config.toml
n_layer = 9
d_model = 128
n_head = 2
n_kv_head = 2
head_dim = 64
d_mlp = 512
vocab_size = 2048
activation = "gelu"
norm = "layernorm"
norm_place = "post"
norm_eps = 1e-07
positions = "rope"
rope_base = 289000.0
rope_fraction = 1.0
qk_norm = false
attn_scale = 0.125
bias = "none"
tie_embeddings = false
parallel_block = false
extras = ["some layers without positions", "value residuals", "a smear gate", "capped logits"]
init = "uniform"
init_std_qkv = 0.0585
init_std_o = 0.0
init_std_up = 0.0585
init_std_down = 0.0
optimizer = "muon_variant"
lr = 0.00598
beta1 = 0.9
weight_decay = 0.045
lr_head = 0.00626
grad_clip = 1.0
warmup_steps = 200
schedule = "cos"
final_lr_fraction = 0.0
batch_tokens = 32768
seq_len = 256
doc_mask = true
train_tokens = 146500000
steps = 4471
dataset = "wikipedia_en"
Each number is 500 + 25 x the weight over its row's rms, rounded and kept within 0 to 999. Layers, rows and columns count from 0. Numbers have three digits each. The size before them is the row's rms in percent of the matrix's.

# layer 2 attention key, 128x128, rms 0.0779, rows 75-100, columns 0-127
095:496514464566447471513466466528517524498529501517499502488484467492497528495505493512487500535538507520488489490501475481521476507478486483490483483501516498514511528479479474522543527488497518517484517481473539491527497486530508523493542495517548473451518495457491550523518484530538506512481544558513484513511449505445451485554482473474505512508473485528513540452491481476477491498510
113:465505527502492481497506496508524514503485468482481458503432509542508463522525513438518480473508458492488501503495555523495522490507501538483490491449490510493471506475522512494499497450473474512515510499506527448462500485543524553514452510470541493483495544507496509533478480527519505485521535457506477501520534485500548502463485453476497471485510526486491513468513520488505535502459
101:495518494493502488465482523496447494517549490489495534486508463548526491503454463478508470490487494482507565517511521525532516512481498506494504466498497474471514484483492533507537505539532506482440487499491516504535472496554527525552497507479503473475490492519529515515482472495490520525460498531480492482505511494460522463503486446524530492495507490504563456520477554496485497544469
102:503516510511504452522498476510493493508535495503516511518441493447504511457473448478524529524497509519517513530439499514495493537483578487512435456530501451470495501458487524520516504513527443480493490506493475508492548489517467521496525458496533518521509506493499542509484513517522497523522510496524501503502540495505478483457491479500476514534489482509512464520505487527498494549474
099:520481555465492497483513485527498552477485476512515502540475528551513536484484475485459505456520518477505511516504481471555532474525476496469467515520441494501485469489489457512506493527514493495551476517473473506499515532472486486490488523497510466500529523534437494481495539489505490495477465514535491490485465527513482473511481527503534466509494502497521505518514547507489520429509
103:478514545496462531551542514457509441494502501472498484525514459467511468494501486491479536519458548520502492478474464516470531542499499539494476528493516484493492479504489498523520482488502523457483469569501515515476458491482519497520492506485480486529501494474516475492516501457527532498516494472535499495516521515456465499547516517520496490528538463529480448484485510487454515478497
108:500467467525501489502546528500466497482462486494516497536519477487513504454475483455512486513519501456523495518475511496503518507492507486514524506498507453525493511517510522517504478462465510517560509545531510509485467516497538503505486475461539482491530549532531502494526490478469523492568491465491494532486494497523484480522477485500485525436559469501449513522505440485497508527497
102:476476541479502501533535498492533538467473505491537467504495474535550493522495481515503517489504485480448454519503483554500507485475524480493513508534502540517490462447522554499514476470484479463547498487503541465463495535509473503488468494467486541485507481509466490495469478527546498524502454491507481494500514517521489481455522518511480506469524504479512480479500487506508444520460
100:503510538491509481547470529508515454496541471505535464531507494489473515487445460506488477502540495511540499505455500479517511495463511535508531458491496498478504542539483515520507494454484465484444490499480525481531490492490548490449445500474520496513488516520512489500445499482489491476513482512514501498557526457469504473501509491540467498527530489520499464506500485520461493470524
094:485473469517536503533495481524501519462472546455486530451513475506441540502533514514470503486521539511535520510509484523491492484527462510483501527547532442551532486508483514520524492464512490481516494501513523493479511509454493493451519497485526484495482514494510536514517523511485468525506506451497433480490503526461533489481502481492486513465520526504512499513489490516478449461470
098:501483517498492536523460497525519501503509494499505478523468484495506472499502464521498521494538523529489528483522473473493496525493527484450485576485529491499474492491535498463503493541500495487455528513463478451446486489522539482508453478477503543508531488511533467517530501522525493466517508527476473446495485494492512450491485480538508536510494458493505519491542463505477521558484
098:528500518488487471488501468503465486507514510494482502525504492464459481541538537522502501496459529511483482524522484567523450524503527444496536491518457498516445486490475509510489527493498478488493493505464480524524523509553540524495506522522521480495508497517450453512520528465506460497455503532508438502518467484459494470503498520524492490515485541488491521504471528492468490524469
100:519493477521492509451514457519497553516471467494489482499518479455508509466492503519489479520468484502484468515453469473512520475471538512475494568454516523509489493493502506497474505471466529511481530490515499519513522504507454501522455438513542502469506464508494567552530528524490520479511495503464505489503497537502487470480510513478521488518452492526475480485452495487518526519502
096:514489534542454536501479493531503455459495538492503536509524488502550473521465490493496524458469488541486503483462566449471548476522487496482505492427487475498478485490469507512490492507488502515534499484473499487491528511432532467499528535481501505506531477495492513538523496484510509472515467510519493490515532517514503517485488504541466506489476496527503543520449504513491526494500
099:475485526548493546504491493490481490426514451545518526503502481489440504525527528503464548488527497498524481533493527447480538483505495469506503489505496510493498482489491485510495477459480517529528501545514501473522462481522474466537474521481526497518474505468488537519547503508508497539503504439501506515501433526528514521534492517482502503488496493499491515517456516478514470475484
101:481470466515514490513495548510516491486492542532457530496492529492529508488562441514456531533510502485432494465527516477516501470502520541510509480504489470493514501546489518502563511470522513489522505476479469529578505513498500473487503516483476533531498535529475499529496485498527513541494485469471468505496477518509524505486465491503505494536505470506546506506482478468494495490471
105:506531524473501528518481511528496506543479463438502503475469480547511481524477498479502492507460545498494519491499493494521516536476500485493498493547437495488485546466494571511489489501499524526483504493539518493440514482513519495486488462457514500512508483537450515509538540486524434495510461522481526505493491490465492476475514510462496491512516513509534465509478482501520509454507
102:457456515501502481497506453522516479503481493450493512500479508544491510481498495454520476472516470517524508483509496496525503563526506500492522485460492520532514487429555546484489473509495493484486541519508528490489481489461541463481473488514455514522452493509484514470501489518494485487511465525510497499473489496556524474509479510528490511499448542493487478463459471502453492512471
100:537500539506502515536477483486482490475461503507506506520509504493461447521500458447534510498510526492482518481518508489487476494541486512510521432497488516530475522549500473480512475493522492565454486515484505518455466538484516489524518476523448502514527477501544521483502496521519539453475542470495509546531467528498532510459522491490491490470502498515524482494513471487491482521469
093:517535481464498487534533497488519544460525483511499508530531475456499523490456489516539509473489484542542497514509494480518506511545535496513495492517493494457479479512449497536495458501469484506494479466524537483507481489500516490503497484457489552504553504470533528473444465472542516490511503490502462499495494544502501501504524494517469497495531541486544462450483465514468518502492
104:485452517544503446455458523515508475522511493491481506496501491506482519501504509511501480526492509416476467504487577504527497483520473536524455502542511525481457509516458516535467484488506515467475485488540507546460482497523482521491502485495526481495538505461484482518518503520480490502472536486538521505496503566505484513501531526504509487507487517501481476547525525529495491510517
131:504543494494511457435483467509519556513495508474496440531484486507542518548487523522497496541469490482501510495508454528525507506504495521467456542519492495496497477474482522516480512523510469475494511482553500492469538505528472532476480506507498498468481456533454484512470513500490510524473516511464473494504530508491496501458505528532530474567471510512524486520475524541500498502519
105:535498456465493472489502487498488563545502535517506483470531518476503491500444485537503510552492500487517483471481490534455516518520501544496492550457508465480481469498508506490489495481475501505490510497518501503490512522478494499513472463520503544514504457514470474514545538491504515533498523544495467487475514492474455495433461518498513484523471489495525444528487502472516537484471
083:518467490498503542512522496512545494505502513469490519470468484476469543480502504505486496462505468480539482508494519488525539508471494489503510530468468487526457468490536517526512494541568481508540487497538504509471537537485525502493465526527456492502476466482497494450515502511512486501425496519525527527497512535528510499510455523515485487540516457517476483483501502515523563482497
112:558486512503493506456486503505551526522495559542498483461514507509535517472522444538514507475472508477502487488489516539474498519475485525544497514490546468538452491496519496465481519476533490486529512540498471474482516509472487508534468526499492473482509457502495482462528542495516522507503537512541502519502488475482477521458465536486507494512461495496514457511501504541482538476493
097:472501488514531477525485481474505482505461532499493544542501520538510447491521490526465490460463495478477517505521468527439510455486484531493496501542553539492517521498517496481488501464484494449488495509512547466471465503486505507521535494524536477514488537504490517508521500487489525503511504437494545501526473475522528491507481481495467467474532534486505515499498490511467481474438
# layer 2 attention query, 128x128, rms 0.075, rows 76-100, columns 0-127
106:495450517509506535537529535480469488500498448520490503449477498490459537500558486473485475453532473517513542545482493480483445494482508486484527522483474498512510513501471507536482482486488532495494507469470495530494490471511489474513498492551543504500517519534513520537477493512528495530525470508491547497447508531528523496511524515439496512492511473503503502517464516450531520512491
109:469495488499504480513486524504498476461505470483521504539505465514519442466515491474474494514474489476496484478471526494496513546526494478508505537529501473488463552477477514506541495523516514487535518495496502496477498541520489518523481536558542475535504469474567482485516496484512519522526484480437551465514538473490480525477502465498487514476531493483510543540509538494490532506478
101:475500471521521535515504523537502485484481499502494467487490512476524480523491498528476483465506521474543537537499516488449495479485494489507511481514479545547453536524497539489501508488481532511522461452481538518510493489503507466477480459496454532508505499522505522482479499496518461504497486478515518523482538496516465523462469532440529495473520492534471473468468519558503560499495
099:504530531528534458491520530515528506533514526503488496527491513496510471445494504473469469498478490512497467519537521573471443516483512490477509487453495466540497462482547520446514485483524484488519485501469478519503507535499483555498526517496462477514509528519543493476527513502469516489496515481488530538488484495488493474477507535453485485472525508484500506519495499456478452464488
106:502505537484498544479482464496482479541435472520497514506554509508517481528497532463490497469458514487505523503516506510490498477500523516503446543451483532536474538546517445518511513452497505482514517493539508489520496481518475534497474488488565526464489501503517525466520474500513509525486509506465484486522497521508522490514525523513473492494544496518483480469503524506458566509507
100:515497515529466518486535523458490544519490460496495492439518502521521518501491541493483490487463517483484520487498504484552508519489512548435451535504471533484456499486505521521468503506500464476505495485516482541468524529527507507469475500465475474514514468519492458510501519510494514500471530520480489532456517492459492554493496545496493482496495523507482514477534450527546517532507
100:502513532471557564516466484470470507503540479529476489471531527496479501513470462476513484527515487560492525499484496464555457494517522513474504519480511483536491500486488522515524454507500488490461507448473509501511465519487490510520503510528463491472492528498522500450467500503487467548476502505548534495510543517494557499499498519515483473501505471434514496508501505500513487491528
110:484498473516492495516498520477495532500493495480467466477525488476503485507563502490523483498505465492508529474500499501503498493512487480528485503488482567475480527511531563497497512515512491489486474485474513503527492502510492538434478504502525464455503525490493482500476532487452509543511481490458504520450503531463468492457527480519520520495469522536551491566520525538479457533470
098:503482487535530548508501478502464477546504493473525475504514518486473482530512491506512527488483560520485526547463512481549480511535591496501525496476461526538527472454505491488540511477502503500513483522513494484478502467519491487489493476487462505482522514548491525534512509467482521477498534506468487496530482507496456499509498488549526476482557479525531497513507523476513506494539
102:466483494489475539483516510498491571545527498524469497538519547488504509511488441510509529491479545484480511521521487527493494460490503432490487470515541494518497482559503527539451507484528522494465491526445455500510493505480523529479500484526490490524466510491535497504464509457507472502514491498473497476501503467519473501502506529478494500494516499503502492478549500480461553473524
103:512512517507472509499495501483517493500521471484510541528520518528512472543515514524496438514513488494500479536482513490449527494509509477480512462506510488530523486507483480531496508484474492485491490497477477461467509519487549493501536542537532534486481507485500494509531485455497480517571482485491487504534514518443509459513505526506489444523469444475542514480461561503524470480528
100:454520486548527500517478554444494499488517492505523513467450524520454501475524455472526505506476473492526498499534478481534510510503504529491505552509525527488501462528530488487503496488464517477534513511511474507519475493481520469537502519471515542510518482522466482501491515489510509526516488517492458481529519470538470492538511497455479523507534546481478527425513520518527516517509
101:510509454474489453464523550516516541456511470485495485503492521475511511514502514485464496501535532499461545497528513548540481529494522478502547508487475507500542490484543512491522499454500496507478496496526535467529495533514525500515484509504495471472538495476518478455520498500474449485513522515501523505515477487517511506535478469453509499467516529561459470502553525530482480503504
102:532496493536507453503527501431518511480492500478501473522473469513492487509459497537466491499468506503491484487479484544499475516509501504460496512473502441519518516538505479497493512517495504466520514512513477534505519469518491514477543495467507525514539513495481467474496463491450516482481555563463528522546509548523512515516517507493518474505479494462496537519507460487482512515568
104:491518530480495477504481512472480530463480512495463499571479448474540540547524436462464499483504480503477485539511503505520480518463526492486465467498502549536506510445465509474460510528473502521538501474472494513535488488509483500523514485466489504465525482472496463493476509457470529511519508507512480508525515524492534541492521482526476525486530487494489513512463494493519523525502
105:521478503489533556486482473497469502512491466474479531456480477473567472490493518488516515538528477496462470500518493508479531496498504488479542492486489522537493472497538499471542510490537477504505499515516491540497444510522523490519518479518498517519501535473489467499474524523526477460505503518495501572484538551448459472504458499475484485485542491502492480522504526537499500527499
104:480495512497472564519476510458532489484526497466470511459514530484495511470500506547491496495496547481480537516497514504497475476501482488463497510504495469461531499478497506484481503498488489537491504490513445533566423521478520515514485478511466469510486475526481508478514515511564537506512503529485470527509509497465506446500485498510504513512463551475517454496528515542496505524485
095:503462497508475516470475464510491495511491518499507544503516493485510494515469506537475501549486516490480472552506512501540528511504460478522495510520530535489528486556469575522502497496531484481513501502505474497538510495530483561492467506494492518490526457455474506463542523458469545467493477477485506480485503489519528504507508509450499496495514448508459484523457468541482510510512
094:498494538553499512565500488532518485482483522471519497484517523524494429506505456475477481562520527476487491504493459481537502484513499503522499525501510486478481506499471508538508523510500549481514536497502536500502485527482478472443496511490524478505512535499504457457461481478467510520466478507499551491523503524523485507502520560514518511476522533542502473476521451497470488513517
109:496497456522536536522506557515488492517512556485506488485547527481486534473441526508511515491491455478544499482485484532504499499530487504527529485469476484549470488509532486524513508491512507484512539480502492550482523490482511465513493509505496542515520471468480490565510480494501526479483517504494517484502471524468503523531509495516466526498459474474491492472452498459484508568475
044:488501517539475514491486489482479502478463474537485503482490490458558520545456483478531466515537513539500507501510519479520515467520520495457484540487456478479507474517515525486562491518464504471547481518509482490517519447531473504507492484509490488507536508501530478500491461506488478443473548482478507466489510517498506456526505510469464522463511487535488491456495500525530464515514
088:487555543518515470440484481463498553486488498481510449530482495499563522513466483514476493525486480466492457464501496506550498514484476466488515522520472494502501522512493559539479503552505508483517499487495507524522549487532491507473463501499480511519498494514461452475451486476538469471489502487447500501535507540505507528521494521520506472488511507504523480497493519519524499512527
059:494496488485473489471456508489485486504518502436515506475480511490496474518495511460443454493455472478486494486500483509545481508504488450491473481485521556536551509481491515480498505511497555491517523477533513462521462506494483472509479496503499504481515514521497451501480470480533505494494495546511486505490522524485498507534513467515534555462562475579505535516509498502494506514509
086:484545486471475500449510507503541464480467483494465532474541490491489514522433530511484550493489505500495515529464509476540511466489446538542490494507505493500447533487509498466461478509503501497497470506523479469518495484588498476526462487506498488505524498544499498499494506526497487512554518506483467485476505501489497489508539513494511531503482515509452516478463479477495463521482
095:476484530519500530527507522513506462527485468592474538473469497494513550482559452474525539493493496487513502501512520502519487499554508519538506484502472513506500496527498473505527481517485503486502506512540501493511485510481487490501496494503521473458454508470530499512493491524539547454481548487564543478527495472497480481487526477458502490495492446460514493500513500481518497487505